Weights of a small GPT-style language model, trained from scratch on English Wikipedia.
Architecture: RMSNorm before each block, rotary positions, biases, untied embeddings.
Training: a variant of SOAP for these matrices, 569M tokens, 2170 steps.
Each number is 500 + 25 x the weight over the matrix's rms, rounded and kept within 0 to 999. Layers, rows and columns count from 0. Numbers have three digits each.

# layer 5 attention query, 256x256, rms 0.172, rows 69-127,196-255, columns 128-191
513501500473493480500518467502481508471525486472523471520538473455490490507488521490488499511486528513473484496490527507496495499514496505540476501475489507491490534520455488491504529513464492
512514528520464454493496477496471489492518500525511523494464472513495492511492480494502534472508506479500502555509507519420482484534478490465497493517482476487471505500496509494510477494490513
504498491557486488474509483476485467500490494510484492514508535481508509475481515477550508498477519505503554502451505458491518514462538474515491487480475480501523510479511495445500496528521506
521512499512469481533522539493468514464487461483517472498523485471540507475483472479478537517486513553490512546504494472502513503498522482501484495511518516466561534496488516532491486486471540
481508494520531479477470489489470509533491498505521562455533492485532500515502459501524488505501512497468497521525499513499547455535485484526467526488492502510529525520517501495512479471502497
516474469472500479533501522541498502498459493473483503498495470479501479555479484483523482511512525545483492512513488486524471498502544495476501527488491506511495468502509487552474509480502489
522496471479529506492487461530471522510503492454502516512541499521459504507548542500535495522497523504490506514515509488519511549501497504509485502535495501495542509477479491465465497509514479
496488530473518506512516532510524529504520496516511479483504501490504528481472489471496501523508498561497516499470483536441540536521493480510484456509500465524510473510496515477520501500499496
458489505497523538486501461539508542496513512482464495472523510503503505492490520537528481475515474505498542536486489505505496508498475505517505497510519453510537523425487496495487496495499505
515489495465500519464511509490491493469515530469443466507500515529502513516506447535478513490499500494498492501498520513476492505499502535457529521502495544487484530516468481500453492507502520
521481529537471469491500504459519479496472495553540488489507535504513502477471519507456510472511485515483536516512525494505512514519517479448538470466556496536528463502518509534499506495484511
444483490477515496477534460490512502483501540496492529519492495482461525528506526522487493458492515506499480488469527448492488495499529492529481505492511522516499513497548503504474483503530503
472515515508491472486534477528484465494477522512529516521504500438543517535506493489496495478521527495544514469456505535514497515512514473533502524501518489495509522516471494466483501539484552
517525492468526498537443499462484510499510491546528515504511496512491498488487537561499490518497519503488483487461558502512529515512513511520530530500457536474500506517497517507515524507509510
552507524524497486512507538516510508525512541486492547491505485479485489501545521488521495470451522498471501477494546489516530505489522520484484510472486505508468517495474505472513517473519475
495467504544510492473555491536531511480494527497502491475524502468532482491505496502532497436486486516461467493516509531469515484455493505548526509485495527484460499508496485515511525496509488
466517481507504496510463518504502544502502505496479530542462523521474493473525572524498525498487498476538485504524475497481488467456473502517484521521514480498511492513534505538509474529515499
485538535521474502506504520498449505502518417537488509479517489481524500474465480480456522499510496491517549519520489475486486481511503463497526480493500513468510512537505527491487465476521523
511500458510464502501487483503477496501545486494493522486507499525508520507524505499426498515482500475485498481475534451491513494515509500481510511513478511532531484518495478483476477485498533
501525477499471511479454485498488496506517478504486491533486538486501507497516496511480473481497490473500457510485478482485472532487466525483537506500514497514475495541520497546503527468552493
520517504506503499481514510508523497484452547481445533508539479495513494556488500484501464521522512504500482511515498467542532509528550486548510501499488550488454500508512467505478474508451475
432540540529511509506486522494548492475510471492490482494521510503495495477468476459481475502492507501503474520502503517502500497479480547521497513482517539498535499512489472529480526505509496
476550535503468525474474500462485515455453495529525521486483504513513511511540507514471472491532497561509485518503494493484486459493541508492535508472533491485472492529504469532516485489492490
482446470515467481519480478491522547513503476528468525516483491476487499532503513510470540498490541519480513504493501518510481477476476467520500511501486511522458446472474502518464497511538487
495514513485498506502465523547481491490557535520513514486518495531490521521495496515529438502476484488521511490484491495520470498492550475471515502479503477457483510493511491473529517482500493
452515547483489505511464447487513481492529490469485505498508508498492535467545507513499548562517538465502531507534484523510537507516505500478458509505486508502509430521467475557476534522468488
511487527504504498508518545481493505532456522525484503493515508526484479488494510489507532467493541484516496509471525469489555514484468507491500488483481528474483511498509477489467532514490502
473501474469461522497538499483530498543482473482487501457506498465483508490482523467467517501497490549464509502490489494489494527478465534502495500514497478506511519491469517488496490508475497
449511500516476510459508477507490465503523519533501524511518463459506481503462521476479474463479512509513550507503513528535496470509513498533553534452517502491470544486536508482470514467455439
492509572520505458472519478516497459514567469461478498522501504509531495515521509459507541488470503464520483526510486457556523496501479495496542491500510488508473560482458518520502515469511498
473497503473472498537489510497491512498485475518482508468474491506482501527453518499516488494547502488484546526506478457495531513462490494541487491502536488520502488489498507520504483500485491
506518483464483511505483489501523466503474521499508511495529514485511494460500509553486480512523467495472521490513457468489481536514524481471505477510500474517461480474485506484448482528519486
508492564520451488513491500486524522469505518535507503525492485517553533505481477519503454488476540485507483484508510464496504532471501494509531480474479476517499510462488540502515481475522502
532506496522438525522520482515515555469483499476468503472494492451504511478495512485478514505481506474525511491481505485498477510508511488464509458546532494532507482504511503512510508502500479
474518502518504503493488474528527488507537501525523509510509467480483512476516486539549503486516539522499578507487486496501482516510502488520480481487465449500514530516502506486495514504504496
514514476512473477495427479507505502514505521522516542500504484495453519470505493472501530504505529517508501526486525499548526496508463475521500496492509524509526494536511489519496507526470502
512483447521521520504484466522504499515504502478497517506518483486515493524500504515495504508487514480509512521513537506504557483511491502507453513498538519526518489511498512470478494503497519
480516487500462491511509497521471524494492536498487520507452478474511496489504513489508500506528515544499463476510467503486471467502503498478494497509512534501453457556492534521512494498481505
498552480464534498529500517476531469481491493494496486506504516544513512449476538500488510532455478534487533549439505479466498495523454452495497495493517490525504465520503524481481479478527494
483544506483558507526539476490495510509480544460520518501477501510481486497518540482489517481534524513533495545451508513484547506512486446504506515483460467513456487470513493515501501507490466
526497515509523493512497530501523481500497476502487479502504514513531485497487521468466485494497517435488504488484505511488506497487478503488473447469528496487535456543501506482502494520528503
529507485502470490562512520466514541514502518523501470486471468495475515524468527515479501499495516486510485520510519481491488485514499515489507492506479475523490482533500503500476506475475497
533491530503485503500499539507459517500477491472488497479470516475474534511512510504520492520530484517514498488522508486495517467492532508471504506484500432475532495512478460523510524490482483
502479515491468490512483499507506523503496473466475496509517494528485472498487509465501501510506497480494510551483542528512500524528494514520495491508491532483461481489502483507537523488488511
478505483494526489519526495479501526505524481523489452484485520509501491478496511504491512501529486501489518558527534479502493499508459488512496523511513489474500514507508493512489504507538502
496497460497468479502513496475513504486495480493472500507502506519506504533506471516509520523529493496517486514508519467502503496501517490497481493480496478504525543493506455488496525518471495
500477518518513515495501506488524473478474512488492469454518501493584513499462500477507525485512460499475480497510498487536547542443493474487499508512508478491528504472501473510529471512497487
530480501488506510480490503518459520499522508503518502503491476489507509477497515505487486550444493456487500494485482490489536498520519531462498486502477496524509516537510491477487506503513487
476537481464552478457463509482482539515535527493536477517507504488510479484544458486516539546535513516466561504505508539489522485517484512469495480457526534472497504500517494507485500473510476
496493479492520489476460533475468528506527521526536487461490508521483505487488531507451524505497527509514474484505509435496514522526426510468503511514510498513553462528503529489492491521527491
555543491545496514521528489503515510498481468522497489514508515517527520542487469476477510461496539487468492464510492479493461469521486470496486466555475486520473490457484531447483533511493519
496483491554493496513529472473524513526494526502477490515491473499487500518500469491500470483516539503531502535488430467513492518498490487473505497484485508499520537496517541542518482518499488
497484536497511480537500527487491513491476491498486539539487525492516500493462467472513544453494507504510481478507451504477496489500499494490468496457489512488511552473511494493509501484477494
476507480517495492510552478502504512499468559484458494530476519495520515504464509501487516482461515484478453512523482497509516525482485497481548486477501517510464482471506473488510500523484510
500501530523494501506524482531508507492507556478505518520502507519501495536489517531526483507473556516510511483494503485546554533506500507524477515534514483490506503499539510515494509547523502
480506465504464531509486522529509528505512535498467499532495473465503491492486531479476505538505478485513521498531490477465507481490460480480504523469475526489494494481490494493506515477490490
510547483489515475467475503521496496480504519454511487507512487464496466513534507523489503521498535486541478485526473522528500494483454496483501519512478503481484525503515522497474511476536484
479501494502470488510453490515571487518525496522524505516440476519505502478530488483483505499466505488513502538500469487500505476518505499535521483498476469503502523450488515496515480481528529
485517484503508493504480500460533527505518471519510487544516505514507476475524535487469533511467497510483497521480484473469511486528501513516467523515507498486517513506515509479512489495488495
527480521482467498492518520515477495484501502500475460475475488532514460504508509495515512489498509495478512499497506498491521517567496551477514492501469453562527517492472508433472497478479529
503495498520500512510475478491545529537473541493533485481548468456466524479533531467449549510529517499467480501500503484435472489518510524514525536516509505462482470497485503480510484524456501
529525500517538450578511576535504463505493483472525505497489515520465457523516527526463557504501489494500516483511542477503486498531482473468497529495470510511554473572491481508492540475585511
493504527510498479503529494502469494530505476473525505479457496468478528512501513494580502475511516470525511450503493530492497520460488519517468477515505485493461487472485478491527491535466515
519484515480514507543515492520482459512536471534543452510499509483484510490470494519552490471500521518508512531579450489486554510504517474493506488497519524532459486531464524500516492488516499
489534509511519510495506499501448538513494509483494530524518550538514531472466535514493504550506500460498518534472507487472503500514488551519488492536483475489481495509526445453556484521542534
505495497471463516522486520516508478453527514537519488516509508490471460539477517520533486476454476497493530488483517505535490504534526470483501546480495494572492529496506508492479472485474478
482448495469527436531511475542490573508509523544491476522473509489478490524489470482519505509488496474466484502498525468505446538517514509467520469493470470517538472540503537484492553526521496
492477508505507510458508444490498520500523504529510487493513493526470513490473490470511448534512533475469556523507453497515530519483492540492493451516483480459474498466495503465500514531498501
492453522509511482468515510499494514495570475472501501480507487511476537495490527521466520545483510483525471521484525537533534518539475473514470476489519476470501516523490458471512503486554522
524453496477531498491517556527523528554520434470535506532486533519476519480496474496478491548518538512496514510518514561526507540522470534500517506492521529486507480504528473500511514496542515
445486460535510501487435492492451489545510498492507512507489477515511484473520536549523512477508525443495498510503498499480512473502496503455512532547486501493541484487532515480525440542553482
484526521483503484457499529486457513473506488486554443498485445453472553477474487494515497471499528519491533497450530496509527470514473524480544500497585489485510508486526511471527474447484489
486451488496518507471484521527493506474475563472481521519526506466504482494453479475447532517493508475514508526483499528450558436508471476512468489460485529499503453521497480476555498489514491
463512485514510486482516523469476459491534458488452475497491500510476491492468508469439521564469502542469498516508520505471467456481539485510446536479517494510503480491471490515515543490515549
491494493518510483477523524474483442447500534468506470497489475512474498491495458468507490534499509509491473484521488472514490489485522504474466525489473492478484517512499479511480470466465535
509511513458471469537549504507474465507497479475515523519483518508509528479506529546522440480520500486535505479507554496467492523512536505484502486519564491536502480466518470549446515481431458
509530508450477487472516568498509525524515512500497546516500515470436489490532489520484520487484474481504566510514435531500467485471479483483504501430508521498553526535514493507501503470441458
499481506513508493492506529498523486501499512462513545479514503496499506536512523499495543527493458502471541540516502505516481492530500508480462491491527514449527495507537505525528530525494466
486528531471502486485487525479502442524461458441528538550461476459532489478586506503514488488485504488519504482506523501469520507490526483492525524488516492566521527532466577488518519500498454
466534492560463532472502505499525563470494455506533513503503495485467484467477472487487494500484468498464491463482519486482471495547485498543509525497510510454477483496475479461468492508476495
493449515525554502465515469494495471505521472486496504469466489512522511509520475574477475478476563465504487516471517499477475517495537487488478450441473503544526513479481473502478505473483474
503463490533477502496540542532509535471534521513508486505491489485456444537493459481526557486490471528516559477554522537562505519466535487467481535503490518493484493488476529471484492511490556
479510473504474494551490499500515513486461513484482466524499546486541490473543547498481487520485540483476513531513481455504495525493521532518466551450539558498501476480492508513526497465464546
491550464563467477504511476484449496537464479534507503515503520522537520483485529486480530476516491494508547494512505494532516537532544453498505479486509511494462513486469523469565530499467533
483445476477491510540477523475501510501497510470531541518503505500488498478502497497492506463511469513461517489500536430494495518530532512530507532468517512561497486499489464515530473536516526
533471471511503482526531449503512466534492513477524535506488483531538499497501454483458500481467511496484546506521519554522479488540504556541483470499484507528491523508511480495464505480500541
469484515482511471452524514471436489487513509508476517524461523464471520543499456496504484493461478462487470492496484456433441497550478495466510461525524521454464511526499466490493502495562546
438508452471484533487486508514468489486492488502486491477545522498471475519486521562578454471461425515492580508481484499549502526432511505491492514503523531474474485421488529511479448445485508
485459481461482493513520521442531519514486508506504532497499544453494435531446477502464433476507556510507491519512479498493512491506480464513494489470476492500513558532504542474488499486498540
505511510497473475484471493521535488480535475479507460481540490540520538532512492523485492543485477479479494534507489498476546480476477524504519522511515486480503526527484537520525499476486493
551447508529536495467509460499494498494504511471487455497488490530483501475495470417521475491568516541477494484480534511456561481515472501467476497531476498479504508524506536468519463504492505
541472508535526486531519518471514468456503483502479480494536523516511510521539520508431509545474483514486446505517484520493487500490502531521419495473478490544454520499501481428458455494491512
481489491505524520516468472479454516516485536463510515534508537478466479511514511491483507477498518488499537488504512505459510549549542419481441510493449493569517497543491485520525451488536530
507511459515475500497458485491508569504501457451519466534497531507454479475515448553523450489508468474464537520531515519483471497484527518489517467530458474511513514516509498474526510525496529
449511489463488521532506476462475559532493447469479498510545525488506468463492506497508486522576511503531517532465529511512467474488501539487483519512538521512473532505488476512514519503450459
529487517552540528467490470517506490501522462517535515502547539509519455507485471556490510492522511514502500468487476475466533497503475542467533483526440517496495491435539495529440444533563467
473482471495482517467442500501465466522483459480505466487513501502512513460514500507498534465455469486474500508504507504495483522441486537513519498467557478488500492524498506501510452496549509
467511472478498521537567476537490501457506502539517500472486487515537511522504511500505428507498536494490485450493504488463492506492508472504517499510480505527532520525537525501550491511471523
520512530475493503527474546488489484476483445489479498514504531515520474507508511511524489485472494560496522485503519481466514495566486497520472544432498534484520488471504478458525517508494511
511528521510515530533490495466437492494538507504507514456543477511549478498553497514493521546527404497500472449518477462494521455513490505489494482457465556485537473565469520537458463495500464
543450506518500481528457478525457530515551491530478464510508485480476540539503537422540450459489493504488541518526527520486521489488513478501574489516482524446477487495545520528466565508460476
501483523500472476513440481557537455459534538423499470548476470529493532496541476439476515479504500544536486510507513457504461482453513517512520500469529545502548498467563497478511532487543477
497458424460532474496521462503511491479475476546544549521496504516455500548488503497540489515460575476456513474581515515481546534455521480528435526461497556404516516529496524521471471520482499
500563451506530469520516533477511485518492485505506546510476510483525511502506525506473495480518474517542502504512468522449543475486442478443484467481517536547515487503508520469516468513491486
475484512440527495469491519492531513466479537494458481489480520486511513485511471512445499528538503497496507524464505477498506494511534499503509504521495491478487500495485450494498469516477512
480484563513572490511489445534515551538530517489506472504507548536511493532521490538467530493505525541483516463517545532504558503488477516522498533496515508495494525459542486533450476468459516
504511481472496520502516524472472507503500528491517512556551531507574463453549535464537485487497534472472520500509489520507444500537494486546539535453524541512536489505535530466546513504525486
538496517503519475506527555485478503528444523543544498475499521504533474523520507456493467494494491538472492503506527510511509545500473542504458444444486486488527524496532497490495532483494493
498493503516497518512452507539473488460455478502490487486542535499503492492503521549525476480493489495467476504476520513519528507505499511490533522506481479516502487461508502482459454496461479
522535467500494498459423511491466444453454530493506525536523467460461471478510508492464487481493512499491462540514467500484453540476539500492521507508521526499483525472477467526482500511482503
471494514475536496488502472504432490549461562481517531479523519473516548488523523542455502423472489518473453492469439491497523514543501518530532516496490545496530509495461472487516524479502468
463508505533508487494570485472500506508518511515506506503468491539515502500522495527490498488461512482542553543539469515542544481457555527494515494513574489518530440474520500500474517499489497
456508491465552536511527569475502458494551491512537542506519526466493487511556526513492472548508482519518444471456512528463481509488537484474499533525467523521473510471477494506547547518512475
461511518565499516470534525489482468515474513517509488481532467465525492475494508477476491507477488514521498486476469488514486521493504476530540450482526530552474543495535491484461462511502476
484525434472500502508490609469512517517471503486458534508501516512482491474512537546537505489462519499467482495566507503529484485528442528581515496572488541506509562483513506487508482538471497
508513490485535455484485445533492461549534480480511502468479516539480446519483510502464509512518503476486504480511510515532455504531509529523490593473480477413502531504514461454512433522483436
543481471519533495474498512428536507512467492477537520526530504487538523550429494487492524504487523465498465468466553534471543511491494536532485511517504508485503502525525547490474482452532498
491479512491502489438506528504479521464481510388456515461547497533487539502481516505490506492496468527546492506546512472556507543499495485547458494492499460494494466510508448478509531541513450
497523509544534498476497492554500522483469438567505508458509503491462507471499508494499538502533528476520465521510479488535533536498511509482553522493486491547467520492497472485497538490498462
# layer 5 attention key, 128x256, rms 0.166, rows 68-127, columns 128-191
485509512504513528524529513478484511500425503515546471501544499479475507475465514500498500503517510494520476498499504488507495496512503489522479514483509545500510500499458513564521499515487518
440467445521497494460563505523465484485518490519492512511531503490474490520466454508458499466505463513501500496454532519528501490518501488505490506450511533502484486512507498501515502507499507
518489496531477488522521478527502526559527522430512486511475478474487485495476519470497482541516460467462495471527479458469483489476480495467504490502526472455522491500507492516505512500520495
491543503515501498523507498464536516560488485483521521512519514518481500490459523474461505511477527540497469483512497497529458529503477494499520462532501499472452514509523533537517513521526497
454498467465531497468497468525505508530506534506483561501478491541507518472535516553491499480472508500457539485496506507525492504499490476531536497552528469512494509486503476499482499513536516
459529501501506493449528531558494458460563534524464495567500530514485496456508558552508554475537515465478503500521525481499487542487484547500538481494494463485499443556500463488493506515491467
535460490470510519547517510487482496505523525459504472497539489475515518512549426513498516527528530496469499497476521480524528468535490507470522512525503485474506490513433548518523498525496499
536488553507504533472525476483464482492464482453493484478491489509502523515523522487483513518471498532503467481518488502585486463478514505513455479509472456499514492558508482464499519515436481
444487485521512497486504446501460525493472477517436490514516510502515536501495462542540482463512481510464461507484497503505483497514531457472527492488507531516484501534500464476446466493534523
514519534471504478528511522503495534516522484513471520529504481528465476504486506450507461466498482532518526467529505497467555503445537465497499511475514534520495506479473529487524530509491482
495502493500525459534518498519529561521529501506493491490564516477505475541439493505494516471487504471520544494430451466487471459486536478490477513509513509502478496457484473475499456476478533
465498452521487490501532466537520497515463501463496518516476509467504512487505508466507466485502502511511467499503539477532511501482530475476498499551559497456525510525461470490522504543488515
504507488515496490497472470503461513515516466484470482488459485558466504513521465515502489506496500481583476524513464509538491533484535440517492486536543516521476485501446489476523532505459483
509501476468492562478521510493496521494537500471474528494489517549467486483487484493481474489494491487524520522528496459461480523470519471500473464504514483453477498480488530467482502488514486
461529546507571454529510490503462499524556511534527497494482516471490511473516520491529548483526493483500546490483505507529471497488521498518510476472491459556512496498493478504490481501524545
505477475525533512476536477539533536487479457494522502492478512495487475459441471520466527492509508511505513503489510501449483514481497462476550504452530460539513508527501485453485471511483508
505515482457497479507501530495492489516495507483534475510504473507483548488476548519518467499505455525478515532506502457495476478506511475492557488475498487497502485481526475446481505476500500
534502534459486526501513448493526431527527494490518448497519504506500543483467483455530494520462487526540487498498473503483495467494493492465505501522537467436503540501501515466488475463466535
452467522516503526513505468494465503478529565498485467530504507517432515527458455494468484485492528514517484506503491533459480539481483479541500516524521496526493453517504526572477463534501481
494490522541499482515475433461500457517477517502514459523469509534433533489475496483553512507459525501515473526483492523496534502523523497563506464506510500505506484491520510531544495491513505
497499484459497479480447465467513500527512507475483486512503447520488497508558453486483530511523504534520556498534526493452491526503501473457491508535480487533499543487501521485504491531545505
509490542514483534544444522487536513447520495477512485494498491496515464494491513526493478503479508486490501492476536508504494515422536537477503554509526522541501495513489482464493504471495545
510489487486513521478449518490482516507495465498523481494487518449474517530538543460509480464513512531493511485461491527531514529509466502519515488500486512539483512479506488526483481440547491
515467509488509490534487477533481517515532496495501531515453510531497474517485502462475508558453503502482527464546433502532534482542466533496507490514518497505511480495517512528530502514485479
504457471468515480527509564506518525488509546468467497525524527519488517525486475521491464498465485489509497489483498493449506512489500542447486543486547547506470516493544499507503483465490524
539489507470514477512531509485506510508525497516466483498514517524497469517520530454505549484510502520499510524475530490496472509508503532498501492480497489512480530470571499471496537548483506
535492504482534494499473473513510490537567457477497535500485509477530548487490547494519510490519481512517504493497557475511546469486486461539491512503479503503530544547513543496520534536529508
517517539474486499473492521475523552483519514519503464529523449534539514507528494473523494510502503504513506533495505498453504488510518502531519531522506491417518526484503508479519516494513511
529516522489484471505490515496503540502530493495564498525491531490496507515490477456456468534433515500452505506498515534514470466492516529546513476501487509489566474525479472508479521517495521
471519521487527509527552522455462542530484464490497531530491494512497498477521480505530499484520472461465519478516527478485489520494467499492519450525520531488481467494463471524489482525480489
527493451499548480499500511479525453512460501477536502479474462466474488525503504519494472476504484528510439506527542510462470485520482482487490499497500524525552482474532509517477500511501549
543541474522525551507454589508471491481508503476518545538512491506509548474507548450536499560493502494492468473500495479520494454508520485510480484525526479493559501489502490485496484490514502
501496534509499482478528512502477515497477485487509454493441463515489507498453490477469509508518551538491533533507514466508504555541537510514491529493493552482467496557517433504518493491500502
485543453488518518506476550445513501530503490461477487491504506493543485512474515461513528511526527541458542501439473497475465522521505473456535510522505508472512477512481526474504500490507538
470469529493530510481471524503516547497500473534484482474464483514526507508499525480481481516493507519470472520507498480502525486492543495519492516487490512483517501485452491488531504496510478
485467481520502506553494505484513484496509479473464497505522516479515495449501481424542478536480512464465469494472486456503512493523471518493485537483499505486521495510482467516474520493511496
459473549512474518494561480475535439508479510470495518485464502485535480454503450503410485531499475492524484457529497483481468496503480516479506488507494504507551507512458503478562471490478497
515506538497489463504517539505487513536503474504481492503544502495471503499501478530511547502492530506517479465496486494519494474482537493505461487469501491486471504559527517547540496460513516
480483475549474504485578487462530461513495494499501471485505523520446496500512516489470473498501481486498479509503506512512499495521481505516516503506505498508533481470527519472464483538477502
524508482547482512532457500488486515546460518517538505494482483438490510503487427494469476488509497520494498492479474491528502459505496480492511526485487498508512495489462503513509483487511515
511485500530508497505504485499541510518502491509507480487468477502447504463491503524522446531451525544471559472505453477503500462520508530507492506514471506506523522516529492463490507500508474
470507486503512510518533519460502532511506493523522522506497513508530475482498523443466534514485475551509485470487520530496529504540525513469473512472499490506498528463479521485445505489472532
509465517518532476472516466469498554505546454457442521500499498498483519508542519532514522519485475511526521487539494514484520505463529517519443497447471514468487474482480492514495532501490540
496552435485486477496479476523520502490512457541486551501510519479458496542497510500485475535543569489557469526535476526470455497493497477506517477428478523515513520510487506477482474502535501
535432557522538514504488519454531519501466533514527489470512486462539501504488527513500469500479525496491520517527478537517490496505479482463486521532504485524500461510532482489486480519512536
477541507538489508482471531508499487518491480493491532496526508487429505508532490486507497466527487537492520515506502505497511497482485513510486483517509494532492500473520469495554504519442468
475509514536499511553501479478499513504518545470466538491535503475507509506533520480450441469468499528524494479511479522501527510487510503510509529474526526500518514523487513533495524495482511
488537474530466498508513527484480532486491488506489464503469477483527518511479405520456507487473490452497528485514506526468529518525491529525549518503475555484474494436473463510469511480596516
552481496513511450492504513506509460517473514545493477541523517529512499497524518482497540520540500501498517469535499496524465489503511487458496512511477506479509505517510471483484484521521481
531536528508465506501529516499517541515564512506507493448488502493508507530519458515516469521498479527489519523485460458498475486492476475496520478480491494541507499494480523515506495496491504
515496538532485496519524476518495524503522471459473513484513500541486501497498512529554543524500582466462502512475483501499482506497495478522507555497538498492466539504515484476488491481481512
495530504518504510521441493524490524475439509526474494492517489521492456454474493446491510510515432473506498516516500508513500513454465501518542507533523471500474488507499518543504494466556521
511498493480462523508493539495541520512498488523518515484493504525499543493521497464497487459490503565474467507469500508487543468509433464499502477472484517523486441510519463549532547476511474
482465469461490531468553529533502506495553475503477434491490437476527449523560492536444487515481472497542503519518545533499476486561488493459493481498466476469487524507537514520492489500512486
482509499474527454455509545521462526498482501499496494493503522532488486510481502455507497502500493443462533525511433498546548502519502522466469501534470506507523497518495500514516506496528489
515510489479513485466550486525503479505464492495498452505481481482548538502503511455523525513464472518503447509464518500494504534502500553504502499509501511490429492509497499493497520489470491
500515511551469452492498549474513522477486490464458511501474505458506534498513457483473489495458515498510476481476522501509474484453529527504497509487516531467490540492502492517524476461494514
452504487463551552495476515507490515507463509506479481518520487547524512451465479503473514551478523524508553478458458495487520511518494500520559512513493490540506513492501513492543451507527491
489522526515511498479512508520473484481550508518435482524483511528492524518478509500541524471472483489500528492559544512497534524457481569565513480504508547514486495471522527520489517472502513
538503500496503510540480514484528550501462523506477475479502522556514516497498440463504484494493480520505517478449478499524512512509479506478473527482506478490507510495484528482500495497498475
# layer 5 attention value, 128x256, rms 0.146, rows 0-11, columns 128-191
514522480489516469496495497512493525487461463457498497504508465507468477527474498504513505470501497496440510474486526541495484547501483557476489504577502515496487492526513514554491491470497469
457486529519500485479486515488523515505502496488536440561493498482511535552501527559484522545526510518510495501517488477506568524494547494486480513490516537468503502469514494483486545531500480
526509503478435533457488513479497540451484520483522481508477411526492462495543462497479517580517555484490464520515469504521516471492502475446500502468553491489507490488518436505494460460429477
530497477471495463488449502513504513486503455485549471500470530489488542527476444520523537514517487508540498483517510451471482528526516498458508510509488514450504533539490511485524477526530471
465521481545510572535485495543528467538522469513501487499550519487480495488495532506498498495497546499489464514496501506471510516439510554556492501512527530502494526493499496508506497533479528
484496525505462504517495477492520498503531501494497450516476519490529513492493511497517476477507520519470512497550469504495510432501538521536535529463532449512508503481491523524487499533457516
469528484469488505478510520518479504514469541513503543537462494508499502503540497506508499479425464520523469516468533500475454498508488504478537486481485503516546532455532466484526506520474487
500480506525468484457520458489522515498483486467549533506491457492476501497525519525511490492488503505501497526494475473489475462495476514509483489512528521504514472478481510501487501544491514
501523514483519493500534446477444499485517509463511487489514527519554493490506485512514531488500475502552524510522473501477478556515544480497515487513504499507527482497518467506498510487528519
487492494507485548452477494489484531543460517502490508458558501487556517475500500489513526517518503446478518549510552475506485491513478506507496446511470522472514492482515523531472512489506482
496487496517492486480536490498514512467533507505513514514549490514492476536519502494490464506477445487517485515470446494511524497484487581521524499510436519489489506511526512486535486514538509
538469521522473512557475424497511557463530503475500524479547501561476488562488506472520499473540564495517426492466542498483445487509526531498496509496523503519511527492569541486533534510500511
# layer 5 attention output (transposed), 256x256, rms 0.149, rows 0-11,128-138, columns 128-191
509513495468518470467475511505516493552448511502482520486505521477471485486535492491478472465504509514510455501457510475505468479554500496569463494538508490519512484519506522512489463541480502
481506487536476505481562494494506533512510482518451533549446491458481449520474523521487480410504516479481496488561540545503499498499510510510462525499468507476543471519480514558505509470489520
528453516526483492539463476501504489497513522510504547469498490485502535565487489503497520478511488538499523533494530487510439553473490536501494498461454534543517494477489531508488527462471487
490509495503511549534484488494559508476509512509474494521453483490466470500483514503487497495483531495494513484502521478487557457503482473495511513446486505524496498520521522520485500496478500
461521490468464498491527485496510477521503505500510517501517489526470497510480533483565498504503521521495507518516504515548502499491494490497502502521520508522521480497504508505501526501513524
501504497452499508464495463472510483493493537484465473488462474478489505490471505516477500510507507545476532448504476485469513521478486561506503518501501537497495501480506551557483549538497488
473526483453495535496485529498497504498492540505488477481506498522522568485502491497495521525481504485520496492478488476484493555520526472537515526530514445518555504496479489507531509491522510
472517459515520522496456491505495485508485444502503504479544538517457537456515535520522501472496468523504522519517529499483509505523485499494484494454474520512495498528502487476528510504477516
499518490466479460479493453519502523543488498489497528474522470491501466489497497516493514491465507534506492495517498495511508504499487557515532510496510536491479500475476535522488475475479498
515512498513488509455468470530466517496526507488506531483559487493467515515505511466494532463490518479478492520499458478452472499485515467455501471506514523514541464519495508461488500519483483
498535482498464494488539516506527501479528469504496517483495491508489441479494482473458505538499507519536470500497520508499471504477502501496535499468474495472452492535513512473523515503538491
494575502542551519468537525490534500493491460507521492486490540467476504453507529503481479503461478509493537519464532490461540513484546507498541513494472523488476526505522484550543506518498547
468472541511518548475478538517524488518511462555499476470518468477525478488458517538485503483532557497499500456500495533446535496485529500482558517485494511477488504503496477491494480485516483
483535518480515509509468505524496504468462466453512448476485471528536512485535516467522556526524504438519519473461477484503528553497501477482507468500498514485493545534500494513522479482522482
477509432477520506465517495578480469506484483483451506488486442553507470475505534487540520499505516474495473501510482472486532489501533470468454513461472502484521536495510475482501470526517420
551491494502492472466516495436449500486496485517514474467509503459480496503453528528493533489526489530487470500515471511493483460519504518466492438527500464460494517545469484513519510519490479
472483482531555522458537477479499526478481536479475482517519507498512540452532499481423502467464507431494457539555458494486525524458499497498542503508493519486451503535476472506487487468487466
497535518497492478515565541494479484526516485470538512469517500513437488490537495452477444438448507490551488560523484502525470504539541441523507472525508461514518521523513467470541514477477501
550486499520494465498495539519496482511525454501522524529492507508479488489515500494499497470540483529481533514561506531492501491462460515478490443477474520491478517501509500533506492520506479
472480490528492527509554513475439482498526495476501483499490495527517502473475527538457503515500523508487499472495449485510489513460513535534490502507505491511560488501490503515491501530539499
535491477521528521570515549492485496476521511519460504518550487508506495468467455497515498496536474491503472502523501555497520556516486436496442506490494483512538476534493500487490518512504484
503522491512506517512521518485515475513474518496487452504431555560470528503459476501459447515539520499519478486504498522551498512517519521531489513473473463487507505549497444494509484516503504
499519530511515505522513470513465448552525499482511502507544535476476505469489529523512512472529477472479508495499492543490491504454491475524490500529527497544522470458511479497516520494507497